From a checkpoint of a small transformer trained on Wikipedia: attention and MLP in parallel.
Each number is 128 + 32 x the weight over its row's rms, rounded and kept within 0 to 255. Layers, rows and columns count from 0. Numbers have three digits each. The size before them is the row's rms in percent of the matrix's.

# layer 2 MLP gate, 1024x576, rms 0.0262, rows 293-341, columns 192-287
107:120200125098123067156113118090102107212130161166101114139137101086069061158158173087148097131081138156126163123103115183135086061171174150115128089109108149108146118078139054137148168173138137129130113160097128173109122129135070130120157089132085166148089112160079104128127146102082143134
094:099148140106081136132182095172093119179101117104123145164114147110143179120141152073188156131178123181158138073153199125082127098090168130101113174174148202187115117140117135074106137155174135093146019137098133214092147140094141053123162125124161142155050142200113073123114141132112078174
100:179079192172153098111146099110123104120102086161108193128118117155111102137099053124099204157079150173114170199111098107116116140080099139101040127093054120096137193108116125133139101143129129093148110109108152086107118101146134091153131119067126097146162118156112103172091108192128173060
096:183122089100103162137114153143144174106113052139187138189135189110156067130207131116164153117164140119156083095126095150142121130160136110172165098173084099183084130139119112118142094112127105145131170127157145140114132118082188095140140111116156130183182182170181096223097150078149105150
100:084149118157112154086128051112165124169114149159132151144083115151114129079102155066153137126120158087059072139156104084103150143117116074156102133105173154139105141190133153042135100094124114088104150113084172124081111194145168108129129151127150111173193097128135084098130134161126143102
091:125124147094119159163113135137138147125121116157122180093123113126110116120110115105149111126124123122077102225074111171097110159133100082135110103089130097121113124047164114124087164118146082116142161098144159155113117140125181132152133110093101092124132114138111139172190090125088087166
102:097155083129087156117150196162169136112149125126164138142107085093123157140087093209188079124120127136107094115126165159161075182164152135151099145101135129137146116142186090140126137077161092128132148096130033121114094147120169144158167144135141136117127065171180161183177153094115129140
100:168130161181133036117139101116117109102173145110171158167094089156093116099167043154104139126173133129095092140158135099148078116143175124149098141081115173094173179134100125128141136104091154106143100143078111136149206151246111140124110114142115110096120092103097122156094042149112123113
098:089111122085098106173127106129084108149130136137159135142172122098152147085150124096136110136179096174146126174121122161114120061137123188129126111145099127114096107124121150099117106148137104148148034174040094159153163142053137115191127086134115190152122151164035119111166123115109110148
094:142191120151118141107098115143136166079167065087150132156173107136118166106131054153086116114098138144106166134083142168129077136123096128111079154109162088073168136147202185072111105111085151124140179132121134059106167121147151165115118107081146110137168114149112122173107162104083168042
118:101169058193122088159117161128189161125157113092123149127132137150109143107121076114159187131095159164115115153118134113161099125119134139128102136083086099086115164162120152140115205142111106128141058180087143091085113107199142116141116118072142122144153197153122080103152112122124120136
109:130149133137118083121122088097072144158109157169099123114147087087137101142117165096143083135094172174161179132111151187124090057165199138113162097195128157168055134087169060155110132176141150139134096117105123166066125079110118087175167085156118172143131119177095156049109125122080169132
106:170142131129092116119129109122137108131155157107094142105172103056109074166171159130115166118055143088125115183134114106121168125117143123107162136154128069194166085146117071099143057156083174144131135152096178115072193139159127132122150155129149182126112141143172112112110136134203215069
095:132149137103094068135098131066144111136141157120108115201103153079074114180154138127088157114079133139118081156144143149157091127151164135175102168145151110133144135167150174115138161069096225134155103186148103073080118166144164133120120085118170142185093150190141073184113097150161105113
102:125099108089118144146089075154134109086117073151187143159128100171109120058154166125127155160145135059132082123126081097178140127114164151159163188109080111149127140177138129060093065116157148106126171156132132150113169130112145115114185122142085132133130131113091091198088094148136153083
109:123064090073118095088149132095184106141135155135130139153108127171129097166125073181126144131118178145098129100123179169096114116107092082116129092068116119155155182101115122160118162096107149187131136175142151137168089134138113164185145127165103116074171148098196133111158134069109130129
103:137126107113099099171149125139173115209181108075131048124096123171128164152121076176092121124135135078075103103079094058113123206119114090118115129126081100128154135157123144177153124154110140144162080139129105155135142158192135151175137127166133107073192088150126068087165124142094144155
100:135086063134127115115127198122176148088085115180170177120095115110067098136133076155110133095215182097095113143099140105152132131181094136119147106147134113077124137081169139190125177082095119119143163150116104085178087154109146132113112166171120111107131124115184139200136102064116085142
105:159125136136127124090146113130133129142135145170159154157147120127101091118152070089081149122149182089098115109160133097154137125056159109104130126128059151101140163120100171113133111118166070158122108179093135105144066188214126146105112119145148133157130189161179076166152124107115144073
108:072177109082148112083111155156069082177135124144094151137159133115140092177161119173125161136154143147101140092181148139122123126084145088117089103188123125122145181192106083228168200131123135136184087135105154118118102139164096107162171057076113097151158110152126089145099063145075071132
108:114118105092156141181136115146099087119115078102128178122094111116113137180161129139168157142079121128072075147134166096164170135116149165119104117125118166127104119087108090185146149117146130130123140131111110134152066129065138172133217109094107143140132128226224188132158103123142164082
097:115128160194120131100133102088095164079090157151086146138168113132108127089107072185132174126090182142108142151146082129154192195139135136172154191113116102128157147109085176077129097182100069123105157126092130162104146172185156166141153116175194138140082161156100165115133160193173161091
094:155090145180118151156103100114132157138131106137133130105061107106144149109168081141167128064153145106113132141116156125172106113159117124116156159061122134150135177144108033151126132078086112139135229133114103161087130156131150106133113130135107156115147107102143079149127118115097129137
111:112063093126147074174142107162120082146126189156150131147152177110144122127185123108107164125087135119124162167148111145101127109122095124164135141111041100082111163126135114099100101125124113069142166113118188135069149089159189109137134090109087098135176093180155094144125141171131104060
095:133072171145137069100117161178090104099128149078174127168120129097160132126111177152202199085137106175092116144116107124129137155164145057134117089113072140137200210101075144073132127162100164138090122130112172110063144129117165090199142115109146176141138135126085132163154151203141118170
095:069102165118113133094140159118196182155110143099111120163160111106131122094107151096137150142093127121193137108067121126089137084126119155157099085079086114101146149125131117144115074118149168094101152185132146139115129096156172092130152092149138165202161117123124119193153185160135137091
103:202138127112106085135122169133135135091133201103079165139114169154157142094075081158065211118106161091157158135135079164161112130141105113168124153127141123142128197169106122105126107157155165107138118209092157069035140150090109091115149222140154128099166197091103104154175121190181140071
095:081124065147139118142126162101135206160108120177148127129148132111120115144186174132111147105145115119157062152060120118149053163137137105128131086149130158131165213166154106148104140090102142079164079120126138109055103122190213087085085143146173103165128103214160171116132130146114124148
098:144138147162134092130137138078085104114178176172114160151191103152142142101063107145113184131094133137155077090137058162165138141152113092126101103115145086182087094125123120135145144119070160088065128108084134171150135138178060157144136130140135113156110098115093109134152136125167132105
093:141133171134144081167122136128162094106117194121076120124147102094157102183119130227112155137085116154135154136092095095072098101127158083122100098114076091105135084129114114118155093158176112116115154115042167132114146132130150149102154142094146187141109132160120148076081089083101116147
094:016155135120128141087157143158182069077143136110188141180094113145124153063131097107204132118170066095170083093140131137150174123106151129131149114118122121156080127146096111101110110152148085111154120120094101145111106153110097146207149066073133129156072131096070125120201080148088163117
093:123091092111156091076076128128171125149081154153103127146165092109185064220050160133126101174103121177128151083138158151114108112222083148116123132087125154131129091088166094172094111088148119156195124120137075095115081124151130139143133088123135126117141124070173136144131138078075075106
095:180133089200145118130111129068108084103103130110112127125111160090096054164109125150134128148098147156104173101150131164175125154150110143142141172131143133119109142110049166174122160130103138069142152093154082073119067123133095103082172054160225098128142136114091170155168154119135097124
097:099091144118093114126082155145161116135180105132097110113194144150087133114168122140106141175173115067089099147108095121117120162130161215145145127136169104122181128130131155095099157098093119116125150101184118120154177168092146146101154138185178125184097153133157090147140128176123175127
092:150107129140117161168157144085157155106137121145130168179160158172144068127093147187148177102132135128097139140172078138146142171021110101169090083099130141091132183147072136141136161131109153115170079189106147114117164183157110121116125148137160083138156137110163164145147125124147117116
102:153103086123177109096195161137135161125097123122139134123143082116098172112106145109123186161200160128163120120159111122153124160118002146122122145134128126126153116091132129096090141065162185096142113088110118046041175197170124146182134123157188134177173157137180087220127113149154137128
093:082119137163090091138133144078110136128170114075123108042098115136125105152112065125155144126174096134075091153102124128176115115156147112181148151135107098103182163145161120120117185094073149094173133149103149094149147189130167133105131120113108113191159179170146127177097182149101123141
102:131119112201110145129117136135157148127141141089118119081155114127109120136135084120112180084182146121114144082152148095227117104102117207141133165118166108101149141154164105159105067140126085117148150091126043119125159109133141194163185136104119125114120160099115101125206127115150161130
107:094110131148093116106157128113220128144101180126130148142159128131116189152150137098124242161181132128099118105148134142114120094091135098154102166179125141122198166141088154104122106137080146125126112158094142125186169093152132108120126127139218152177108158159098078148117192114123124066
101:132146114118116129137150170105170128105175134096132140150097109124158101095065155142141125116152141161098137109148123115117097147132098207144143081102108121142153144092150159202120156101103159106168101120146111089232149102220093109125176039076199152115148165111156097206119120085118146156
127:092157135103086102159093097070069089111081140143157148113133090106137109165098122058120081146130162137170225163155100162145072054160185155111147094137105179142098075087145084127132159182157119174192106140109139144102131128163101136185218093132099179145129132143107151096129100116091143134
107:150103106136163152111137090124149085119151150073126155163129150092118170143096132082114181102114172121143120105137078156164128158059156111170109175109107090101244143085085108115118127125107169152101145118120094085099122123172092125126079158151165172162097147130118131156149160174127123141
101:128108159103094202114127094105133087107091182124188140183105087119167073128157139065103187093128145103153154116107126133151087161168126115128173117147074150104120131157100115150131142107115107075141168117148136113085114124092146079139105187145150152138126137164184156155089119133190121071
094:140094088099128076061198137140105139105103129120145145113132140191173126188112137151095166150103148114150167123096134115164134179130080133164083098087090118093080175135134087141172069088104132084134174166141101138118110135133087161147091122105143074087255175151167126122117059180080079091
097:184110092176101175101120124090155154115148146108107150109145084105104100158143125124089141076142119136119129109116099097105096143060090171187111117119126083170142189159119150146135097073117164082138131115153114160138125139104131156180128134106157090130151188128133071196137163132124113091
092:100135148136143183132108136072140192077156060109117124151108199126144090162131177126110182084116176144156113112084079111130117144137101150185166128073093132146131152131124147084129156165071148117160139227147102103125141133127141106148114155120128194151216187135132135157132156117163116085
104:092117083221161111087132167111108131075148143066115185081177093170170165139118063090131139128133145176117112092120107164148150164115122113164136156102168148200138101150140206158115172129109145138130117088109071115073111115120144113114040108188157162099120091097116171203178136144139165171
085:213136140133182142143116139126104113114099128147115146173086076097138142134148151160099158105116126174111182125196175101149146147130161188111098121098143095146107115114117141068071141146172091121142167110140111167119070103121153114129118151123132085085136132089150121112138168085116101159
094:130100107117130100152123102118139191105124113140149085117149109111120088092133115133164103116176129143085170186124134127120111054135085126135071161122122116161107140199116151100115147142137118073113175070129066134096107103160110115124081204102128090138127079159125112122085135153177044097
# layer 2 MLP up, 1024x576, rms 0.0275, rows 293-340, columns 192-287
093:101110138154137129149135153190102098105134185136088151125089172136140148132185143172161154133161106108094117104119154109089167151157138119093117093087159128158108152126093135105138092115087155101109184060143125139191155105165139125093126131150161098169111094086159107099121165135153159144
086:099172094115118145120146095124141155142103139057198104122135144116111161079128141151110231096153148132168165165113119119181089154163146126139148188139089127158131129159161159084132164137128125130131092134122096123065116124087159104173102168160090149129121144186179114132113157066177082112
106:128156079105097141149172071106209112161165100130101150118182107112080148106133183108169144111206114077080090134104104133129132146104106106164167168155141142125110094131164126116103162106147162067172173182115062084159128189135133173139161116201137159178102155118129112129169144076139144167
094:108123119168149113108237108120137172130163153104136147116151105133094163069109112118134158133147107136084126178132143103131141152087134103110139175096123066052159133123110220146107127141083182127101052200104127070116118160165109146103125142131151107141107133081106130101154148156114175084
102:177104128149111129158191145088075149107147113100144103141190136090145090127107142116089138127150108141168116142120138155129160139172114148116174159122056087134102170070114122192100141114130189142171159161157093123155113088128161157090151103140149085162142131147118119152131129129150121121
088:146164110074180139164152137185095109139101141145126140123109136066151159175137129102177114080087099153104123116077147184095168132084175130163111062134094056110086121106096123167082155144127056138149143085158126191100161096070103111148143121109100127127120093106150175150157079091064060157
098:146129114087090141087082159129108114149174116146107084100130128113074098127146126135172077130158142159125154175160145171137145136171124154165122115096119126145119140168206127167121103112181137137158164040149110143152112139106181077116158131072120105153142117066126110156137126119085160130
115:091153078102130161190117094106175165128060133128140138099118146057118133187131200070176170108189138065150054145110092092159125095095120115077148149142097084157137115148137177090088102146110103116136137119168139107131119090127169151114134106179187184160098158159174135106138147073195130164
092:111112063112149109148161097170139157125113164129158143173146140124123064181128123201148094102116136167137123074149162162114124060193073106217165150141107061154149182133106108175166127115115102116133140119142106149129117156092090144101143063162087125124120191080087148184117123130132223124
099:115172119159149130120091179119147152116117088086108133163091081074144176123093077118085072082120093131117166068095108121121110164212103126071093123135146139160133098133209124148089118155153155130103160113151105066092155099141090124057070085076106111073112081121156118132077155039138135154
156:128066151134114166129112112121105119124137103101155133147106090102132126161123137197083137121174083090079075098161102156137170139091121101141086159157149124156157172071135131145140069098096188101095212136153114145145161168120077101119153194173133147096185113118142210178120168133202123067
096:098121137133155183144104148168102129094145137119181062155036137126132116122163130105162190127139123131164143122114119120072115131108155114108132106143127157084093127126065069103194159130109159176203150112168109171187112147123119119139142153145104131125130170114175143150125164104128140185
097:183119107181122075118151090137114079105143112121086083187137122134091125130091057093126196104112123137156087112109111085144127115137147106180119162144118100131134132142050078125154120112131145077156227117116052152131096164120121183177115155065079123089064172132132072153129113153114092056
090:180180172124083095150081130104066111146168161068136083153135153099140100189150198100122126083043166182128132149105131130126126122099177223135136120143087119151189141102095122158150147148156203158089070153193093120150128102136084177132129145139160148161123198087151091115062098113116119123
102:118129149083120137112123171118151077139136081072085094090089153153120177102080000147040114119125088189109143127119124166054108121154131106110160104175139113148103119114213078107133120090113145138096117172081095104110119174102080104149127178106081075076207099128087163183155095094123165143
118:122131126154114126110128087160124131123122120151149127068122094110126099098181134097146103188143106142184171172121131125202115033121152198188136170160156112097081102184137123085123110136111133063132112131077171091102127132138134123096117146140170141182151110177113119182131176184118167062
103:084197111136125159106135112125084097182144138119105096154121127132102104139051101103143119140116182093158168152157126097096115080141126115073123110145164113143107155133146223184120085121108141128098133117114154116131173066091084125088104093130127169099098114086125102139120120086060142104
105:088098102118117125168127189174128109090102145141136196099131123218125115155069153143129141111185135157142167110115121117157080114166139100071074074159097140133142131066177123124100150076147095154174110131173156089114108144128153132106098100123097143182146113143176133141194083090100125157
119:152135163134098170067143145127100102179055140193116179164128102117171105107147123134074145119099143143119157049104155085131097151095113057105130091178095175103147118141176088092156078124172057150135050164106105149156107130129094133173086101167136153211122129106146101149135109120121115161
097:122112093135118145223134147131168137106173112146158111119170192174101149119092180101098077148113161136128125129123111107163147117147080122188118112067123132115068162120180157086121105121143167168157203090112130124104192157198149150108092128101097132139189043090167131122155120105127120150
098:081145117110190160147182155048131106067150130119184117141131146121143089154123084112186155161165131189148084112069156079193186124101182123130160119127156117077116179124115147207163106162126105136131110127129122095203082103142107151124147097076170111110128214196163136162144118108140115111
105:137150136136105110155084157117120121111129198124077196151113095133133173136076084142133148150128120127171137091141117126114181158193170171113163172121071146146128081092144142086143120204151074147102123135073086188112127145088135147127158098133134158120055134163162140041182144108115132186
091:109083139144134131058144094150138117150174156092154124115125156152124124158121120132111145139121115130089158144201111186131174197072105086117043137123142152097112112150148149110152074125114121126123113075162153165162139137204119119148143089174173124172147168083071164109092133126154168153
109:139118174165142157097150119164174134108164053069137188209101127140128205146100085179082154088122070192096094115164105081122071115109168131195115085174120109093104081104118095153128168086081174070110136122076048143192205122114113168142126159149229091115072151140098161112140108113122114105
100:084139120181093116133159075143153150093182155140126131159141133181117186146154075112091115133111178105128091133106098119168145159093088171157180126108176076157182167163134096214106115027109132092133165148151106130192144147135079129075068174152140171142190132126145148192145080128130148089
095:124115054141128131116160089126098060084191154176173141122121140171131119119098075163121139072197134140053126124168116140130128204134086071158182150124136110143126131135143159119106128102087111145150138096111172133144115187166107181135144129132124056085113062167097134156173104142162197101
112:070076047146156165145150147111167181113118117150173084122145074119072076197115237083181084200141108139104093116144108130167089096115116098147104155134106121126111142082141114152136153095112091148181215106129094157109110144144201179100169052129126120131112148177136151147107115142113150130
094:114107151123088129093172134149153130129135116075129152158120106149075187073088082127108148104164159123112116061137117144175159174121068092158090179087132105104108113132108092102190094093102123153113184188103131131211095147137109121109145110131169148080148118101081081129162141113141143121
096:141128126153167136072151118119119197170082176102139074124124154109140094098132136154155137126127150063095192142115168127120139137133089166155209140083098122090156165156109144084085089079173095149135167133217134114105128101182186116120142137127177101094130167148122127153117149136082139112
086:117116122098126073126112115107131148155133135141107130138170113053144176151146097102130138214086161168173146093139132111126134095109116160098155082186125111100152124126174093172162121050169120092139092141136108147138131167104081208145236149135129183135133208146140131096145092115051162158
090:085137093137139131093083143170142099087158080161164068109080114148139124126074142128154080167143115108147117103136105145075132151184118185116149173125113151120068127131105135121066153227151125109073174050080059130111136133128106153182139086092140127119142104091129163118147129133079148182
089:140125133121050160112130203142169061138128135177176154159167116136151173061142158107157130155130115165127080218090112150090088096109128185208069102130156088098141160161087146180147130171146146152101138129131122119114116173094177109064120145116162125094142123120198150105117150152075098127
091:199143150158069095116045112133151115070088140192163054134158127119115097144113099129101092128121131168124213187116111156196124148197093171142127149121142121115170190111098173110178094128090185117181152136174149085071122122107125143148121133139169069105141216154154172188081124161095112111
097:097151163089124108190092138161130123109143091168090126094182156069140149112146160130116112160162134126144105107145125119138105132162141221110148137121167104143191097104134130111118181136118161162197086106176077082147142120089109169105146146134155149173047155164139082123098084066095118174
093:080136138126137114136146095113148159162108109102136129163135133136142121182143089122062098178170144114084172105154192140165108157149113125121129155130085071200102116193140124099111100116131106115186126101094119114110082131092160122123139134102086192172135151160060112145159123159114128111
093:114136100116178111150176155138148099165099137119113161148115115080155157131128171146120183203157125149157167110181142117131112110131023139115145190144124137173129075087142099087099131091182174117171093111121121042054208158138092146157191115139168120148164135164185116178138128166139131163
085:160145126140099143139168084112178117034087118114135136190172135127138196071144124164109181176106155133153130130131140092164147174030109096122118136088112149116124132144180124070100130146152144076131141132154119159155153119172104092092108142135130158143158066058089134114125130152179242087
102:087114138128137169165215135142131114124182139112164149087168077115110175113150216177158124171119125186135104141116106068088148199088123097165065100127053153106130114125057109170174205103090136094164091134069131104160161172197115095088124099117163071104130129153093108135072151155118133120
109:111144186098068167088078108176098134157158128099136104180153173102114139124051079171063171177113126091116218078155111122126147197169131178160130166094136143063087119063139154140116112095061112155157129136137113093145145135192097172110134153129153153094122129178118138177111150146161091096
096:117081158115151144120154153166108128113078151158115148078134141099165139185133159071217101152137098173158102122109131079147133109149151141090090061132104130147133146074125123159150152146114161130156070093152139165150091084165149183145147088168081139135126151148170156144143126119129089180
101:162151115120174157128112133201094098106126120117098156116111112115107131091141145153139135120157127112136124116101209074094170149133127102165191077135148110147074087126115161040085136111102137151083155080180156143154083124079117050105106152142124068080115189094192098100113154157130127159
116:157125062173104109135097166124117112114145131120197126129094104063151075160134133098093178136155142135162146122088144116163099094132141185153124109172147093158169116073097105120141173124128126159115136145133051099108079132122095137113105139151134175163048136175140112106129128136083137102
100:180136124177099144201041125121125128075085085147121109110106118163072112081103163180075120134183133106161112141052111079141084098160157202131099184173166122156095109153156172117122168141122144088168157112122056110110137114075143137109134163155143179150085131113139086185125130145210141147
098:159142144084089078143165150122118121091115106117073158097109122161109160166098134171093122095089128100086184071125144085105175132143154094119141135121107162078111126086126081139157109159117124103133106131140085175155132143137087101122144087143176081042183112080175146120105119070074107129
099:167140137120098111122053117073164182150105183124110134133099132066121130193152109100110120101144139097099117133098126128128139138106133162158147155131157097175131150107134156132133126114154119115189135124174090174160107131119120164142142157137150096104092164111184111172083174131107110176
102:133146120113122113126056135089142167107072134122062143160120151047181139171154182152123136114077139149168130076092123137117096106131125164149212153089129152205112118130141119104114180186117148136167085145102062128114100102056138176141117107105128157143121102127150123132123122080117103103
098:181152157117083163120082072139161115114121072216096151120115059161191134159025133137148162131153114142140114170133132127224079141196123140129144111153114115134121154141143092123058157109124094114098158106136110123155157137122122104125115097150058161153070165140130128185137160159074068101
086:093107063118106120073119109149084130138141150112131130129153097123105104158074094159102133165183156151080114162135130133166126169123100147145161205081084107148180153173140101124122178079103164089112136127161107117139081199140136170142100160097126132122128127210211131135114184125149085100
# layer 2 MLP down (transposed), 1024x576, rms 0.0215, rows 293-340, columns 192-287
098:128180123082140148147128137079163183127159097100171105133158131162092122116108113077097106103098150123162143149087096126167093093103119160153166169132096158106127099092160105120098137123158081166118061198108096080079075133098131144151128146117064158102104119176066129152139119130076114120
090:170084180113130155143142139112138120108202123175099159121122123171164124131175151110179067134138104193160081087137103122091116101094110107112089118090171157176137135094127110175093103135151151086118124159084166157127140131148109106113134114128189139096090163143088124119117091204132187144
103:146146155128127145136149109134178121149086104147094216128115085105061150114123146079146172125135147158081142156110088101073115151158083092112087108128097155157108070083096096161087191130174183086126108082080110066075088146111116121182149094119186185200073069099101092134111142161140170101
098:148134102148104143146121161071154169105082075136183100176154184128172042111152164137173191114175111138172115121107099101103084141154140091148152105209095086188103099145101153134145120158165121123112121089183154115128131123091156108125154111092137073163171126129157060178117149113180131127
101:125164129140095178077112096162100119184106148141137098141133127101166102085138130048123143057128124115116086117138150112087144088155153111163146149165125113093105108193097164053127154078084107148108114148146117144035132147129177104107126133074156152170204074111172054090109161135138095084
092:128107106103153102099139131107106088144129178090122071110178173151085130168145138090120151143129140108150129038160109128140159059100159158164131122146076105137115123179113137072200136125081167151108084136119167119096127103127111134083167164186114201150114178108168132107061135130121140063
096:154096092169168100142109116164108153100121113129147171211190136125148144100116146102157156078104127087124124123155036134137126117034134151113150168096114132127132120097059171113123182177032124078097148174089136102133096105144108111127113134127129094090104135155158150096099129123143082117
104:093153130147112161148138102128167155113097233158133130124153097121145153172161147118135094190173111114145112157138161130183045048135064090119095156177151180127098113109125156111129116138135069082179157146171182106113115142147124170111104119155169134158151146088163125078135125096079130169
096:111121210156058143123084135125141149139102054126122131137142136120112158063160127055119108078129111108138147167110151102157101171085191152086127118149101136108074066115117181098074140130171155142124111129087126124136156132139138115134125158092122135159161097121138127070131105123122079117
100:132144126149127093112137189131156122122146103131101171136104090117125128102073061133077128077106150101125131096111082072134158147174061145122126091119141156137154106085148106177102147131121188150128089093120162129118101127133052119103125102170139130113084057161111106138085078107178140165
117:172109091128104132116125164161125119162142124171068129122124108138149137168128158057155120119165125062091115116150161122146158136142136162049098064155154181195127133098142120131123147128100137133117164140141126113069105179070151120130081203134085184106170128145095215139134084111176113125
101:152134126132102113125161099103159111142129111142046191080190128140106171144094109135103031117109113086108120149129132149155114124153118174155157154125139102177148155136185186144047084128124087098045115130104142089083142101130118154097133123134106113091125071139080139078151094140123118055
103:158149118109155115179091171121119151121132156133118154159117153188134172182126185163170134170134066116091163110168167163120109144116127143131137162091131105168145132058122081097136124113142107110122076111135079117111111107124148062130126161174113124107139158154162125088116055117088162106
091:140133101144153180140183184176065188164150101092144145108190125195187136104103139077182116139118169105206117124207084111079171128079095154069139120125098131132141115065130091167104130152153065117105165151122103130183208083103106091096149132153166117112172171116122121133166137095106108107
102:105188129085113161082168116115125135125149160188084105173164156165055160049100114102107152102121053140177107143183118105083130141199084089170142112144133120177140129128168108108103136120153185173089126163138134087121108094148145123190145106104119026098166097114156108155152082147154147087
108:132132075109077105153098113134135116160105116134163149079020138196096145124153170163107141094149132104147133088138135127177119098126113185158116131142138127158158097120101120110119105094139173171149145159091175138144120132125159163165169073148170141067133115109157138144087133123139118121
105:154132143129154168190152103161195065101160113076152131180137141147104160144149127071122142058134153110137111071193109123121135070179125106129144123113081147191127100130108182181112060135086168078102162120185109088120150163152097154097089124095139144098130192169171117140121095127095131069
104:125144150136109174121131101109131152098130171132085127080181145181152098122118072097157102109117090168193136126146148128109115133096149063077093140119094158127098164129104091091133074114107111099084096104188135108143118115166131109134124109090111129181149111074116092105173086116132126090
114:134115142107107162111143163096074134159089149116115188119178109181123127123124144189142144096136112106149136167110135090102076147129127095163150167168075092129147118143170090091133110143174140135138122147132104120105148063083143117213168095138084160180127099155133142132155087130169161127
101:113220165125153115070155107086120121115037102102133187102138118134196086136169066157134209143194095122099137106163116100084148116111133138110146145215104152124133121120102117245130172120160104080106063136109121108203059099118110141138171081135118089163120107125085093141124087146146159140
101:098134134161116125120095126156116174132112128129106130142124127132134130147125160177088083124127146081113119149082144132079039092150067113144109152129062088166131147119141090070072137142076138098148159104143086104066156130100152074146050174145076156163133074049156114102121133161121157141
104:109175102090123136143110132201166131196138113107167109121048162143154115121130143104172110149181087105140105126155169122111087079153107137102116084130098157141134104123137083144153161097129158141166115155157115123121038121097109106151157148102098116150175140137152106127160108125096150143
096:132113170163139162112100075150181125125110136128128146099119124141111149142118150138156171116071164129114088115152191094140138124129168131098126176110150095123122150136106060162080127099106075147082220106116097164116141141131120157153063073130098103144108049168150131175124129131095132146
106:151100101117132060119106189144118023196115192102139112169176151137099145187158169118143158111097116109120147092130115106120161178151145092147108160079148095107114126159105144113107098108174134118136146128097138171112098156165169107094106108082154120122145126171169167147103114122127102138
098:125115168167114101119132185151140088126147119122190095197124119145123153143105153105165179150177080159084102110101144140150150114133120116139160022170137160156160168130090157112093123133135176135092109065146152130070115120101161092153105150124134159172164064133080151176176139183139132169
096:040166146129134161111135158123156199138112146106143085147135147146154114105115142132121141129096153100137123150100146153134126089136141155142139112125105117114121143154160121153110073090208154095104145170178135121092142089183169081128135076126120143144151129124126129174154155161149125101
105:116134075098097154127120072168171192169110109203100088153139141110090142114161131120132182134157109143171105173130099119225132072114115139130133162170137116097135117116103083144164120102107182125136172094117134125042152105112105087113182099156133134112111157191111124140082176102129127092
096:121136063160145143137164095106157135131111173119165175118143136136120149159154165130078138102142145117170119103108189131131072186081116081182145093176148143170169157137124115123140126101089133063152114119157100147156120154124152090079097175142193126142144135195101144109142121097124121191
096:139110125177151114122105120087102135150117139143157087157169112110127117135087126170136170097110104128170151119138115159141117096114148166110160140115135059137041102091123170132166154094131107126080146094148143092129147112178121158118136138125156119133174089136103097120164120154135120128
090:116125102153121154104164165122160136138094132152128132131120145155104088080146126113096073083164101127098116161143136167136112122186135149145128133125076133156122155072083139137106209183086106109131152132090115119103113075148157053161097098128137101153146070117156120160177113150193121095
095:138066092054129081155122113116102180224182071104084090070122151101174100203155141103076118152125115154139144159127098165139065148171106118133102118115102132154149127060102120161098162131158180126077182105151115112148142153078169131041116191129084104079159120168168127119084133144169127085
090:114116137127221130133121069082090197129120103063071096115104132115126090166125116143087151136123134076119178034116162077127143157177133077065143160131119173158127118119173105070086100064103087104141072124119123124143130106167096128189140115150115166187110106100053127189132142119157151110
095:046134138051170135111137133123168166112136066064159112126078177126115138092122113145140119167188122083182072158122122088109088098119144087132130118104122092113146120074110109131120084131131049152075186131127179164109141184121149149119096194168137126171092092095189138108167071168131137108
099:120116151129195151116167083138100173072107099126134126115161163155149131085111137071157177063069130198156178140148127111127105086112110079154118162104070154101076100096108103141165152140121162155153106131126199072098077107130121122133130151081108100105152113130083153134087115068133097085
096:135123127160127127163129137107175161139138060128141176187127174183193120160147117143098105151190142160082160043141083144099101208097132136154112143097194091171131146215085147122154089148156132156180127138124100143140130142097171107092128141122109150170168127122175130130159099131133111090
085:092134164150065139154080151140107097102169104167139116118125157143140097156136097163172095093068104138126120168114071144109153077180207110102131062094107101088117153155114130162133099146104073170105127152130107221173134081111142120083136132108065122121104125119063152049132127095069100107
090:100144141151081157145144127081182081084123094106139137105112148129149170114143092151132128156174119118096084067094179108207137104146136120128142109115096076100140135112160152097077174116160152169143105186124125117177078128142116116034131089097157130138180112081152159110107170120102157090
104:137100136151077128142078113112177157140196130128086126156157133096116125125138125153105055102106182163152139134147162075114105159134157139132143102096114121095168117122159093153066104092156092119134169133138077102118156180191096126138106132112123094109124203136133198181103119146094180144
112:149166118138101110108121108161092092166144121162098127130161135119129140167069128133127169119132104085119150158130179093150132136197081125156174149070078182103121117052179091135157162037156107172158116138091139111110106130139058188077127085122087140112150157123237147139141113128157114158
096:117094150100127164070104148128103141195099150128103123160138102154129135070217068146081036118076168126058089148105116123094096095163153091122160144074145138106128112168120166073089095117134128186100090120132126172098148145144150139138095169098152172140127095065128065116146135187164124099
114:121100153117075110146169128064141166145151129112150102143146166092156120173144110107112144149101151148135139133147045161180099112125131129076080191123113140117174165104118081216137123137161120152142093187099114068098139122167129185140130129137104186161133072141075153159154118133115120115
109:131120144181096100079119176125123131132122150113151101077132139085136016121158093140111151151126163171141146176130086088181085147100119151126162118138140147162101179102155117090181147111154074145109101122166107146132134103083153128110129162141098170118126158097139117128096130125151120110
101:130088102113140098122146175087088140093186090072156084111120102181094167107133154161102116203155080123100125124173126137151137072095138172149138152092189099126109179104168143113169164154091111139137155072117148119145176156115111154099148141116084069121089054107050096135204050123123145160
095:116150148123120146127119147116112122090133120090071140140130118154128123110104116168155149096113139135089148133188171089122161089140165079108176131148079177118126131148149118169096130157136109129100117201157124109097152163162142099129168054180161130109151151100121152132110162100118167120
100:112212093098187063159153102136092155169129178132128184148138154156139158093124106129144148160124170125081132146152117155132143131178176101145121151107139191120130193124119141105169151169127121150131125129126168130099146161120141130134170147103119187119086120097111172122066122150162100119
100:171116098112107065114156193169119152148126151091093171127170072089148159108156124108146112188075142126105139126160147114099124108033117116137123150151127160158137123056126133145118112131143114111134102094111128159182099131106087155137099122127137123112090083098100124081115095122130108160
099:064161187079121193165112099153136190134120117153133054128079187128082048108136175131088127134135080052149111102117157128101150098123130147114081092135122099131062135043152107155111089113126093121138154153097166189131162166118091140151151139145107119136107172123085109068187138111104128142
085:213169159114147118141106133123158127142073180150112122165089122114164126139156110122147159159067107119115185126126221157117132115113193140147077113119168112129086094161124178073153124179144080126144121149134168134117097109127140109139118130106129088118182146125108149081116147119103150162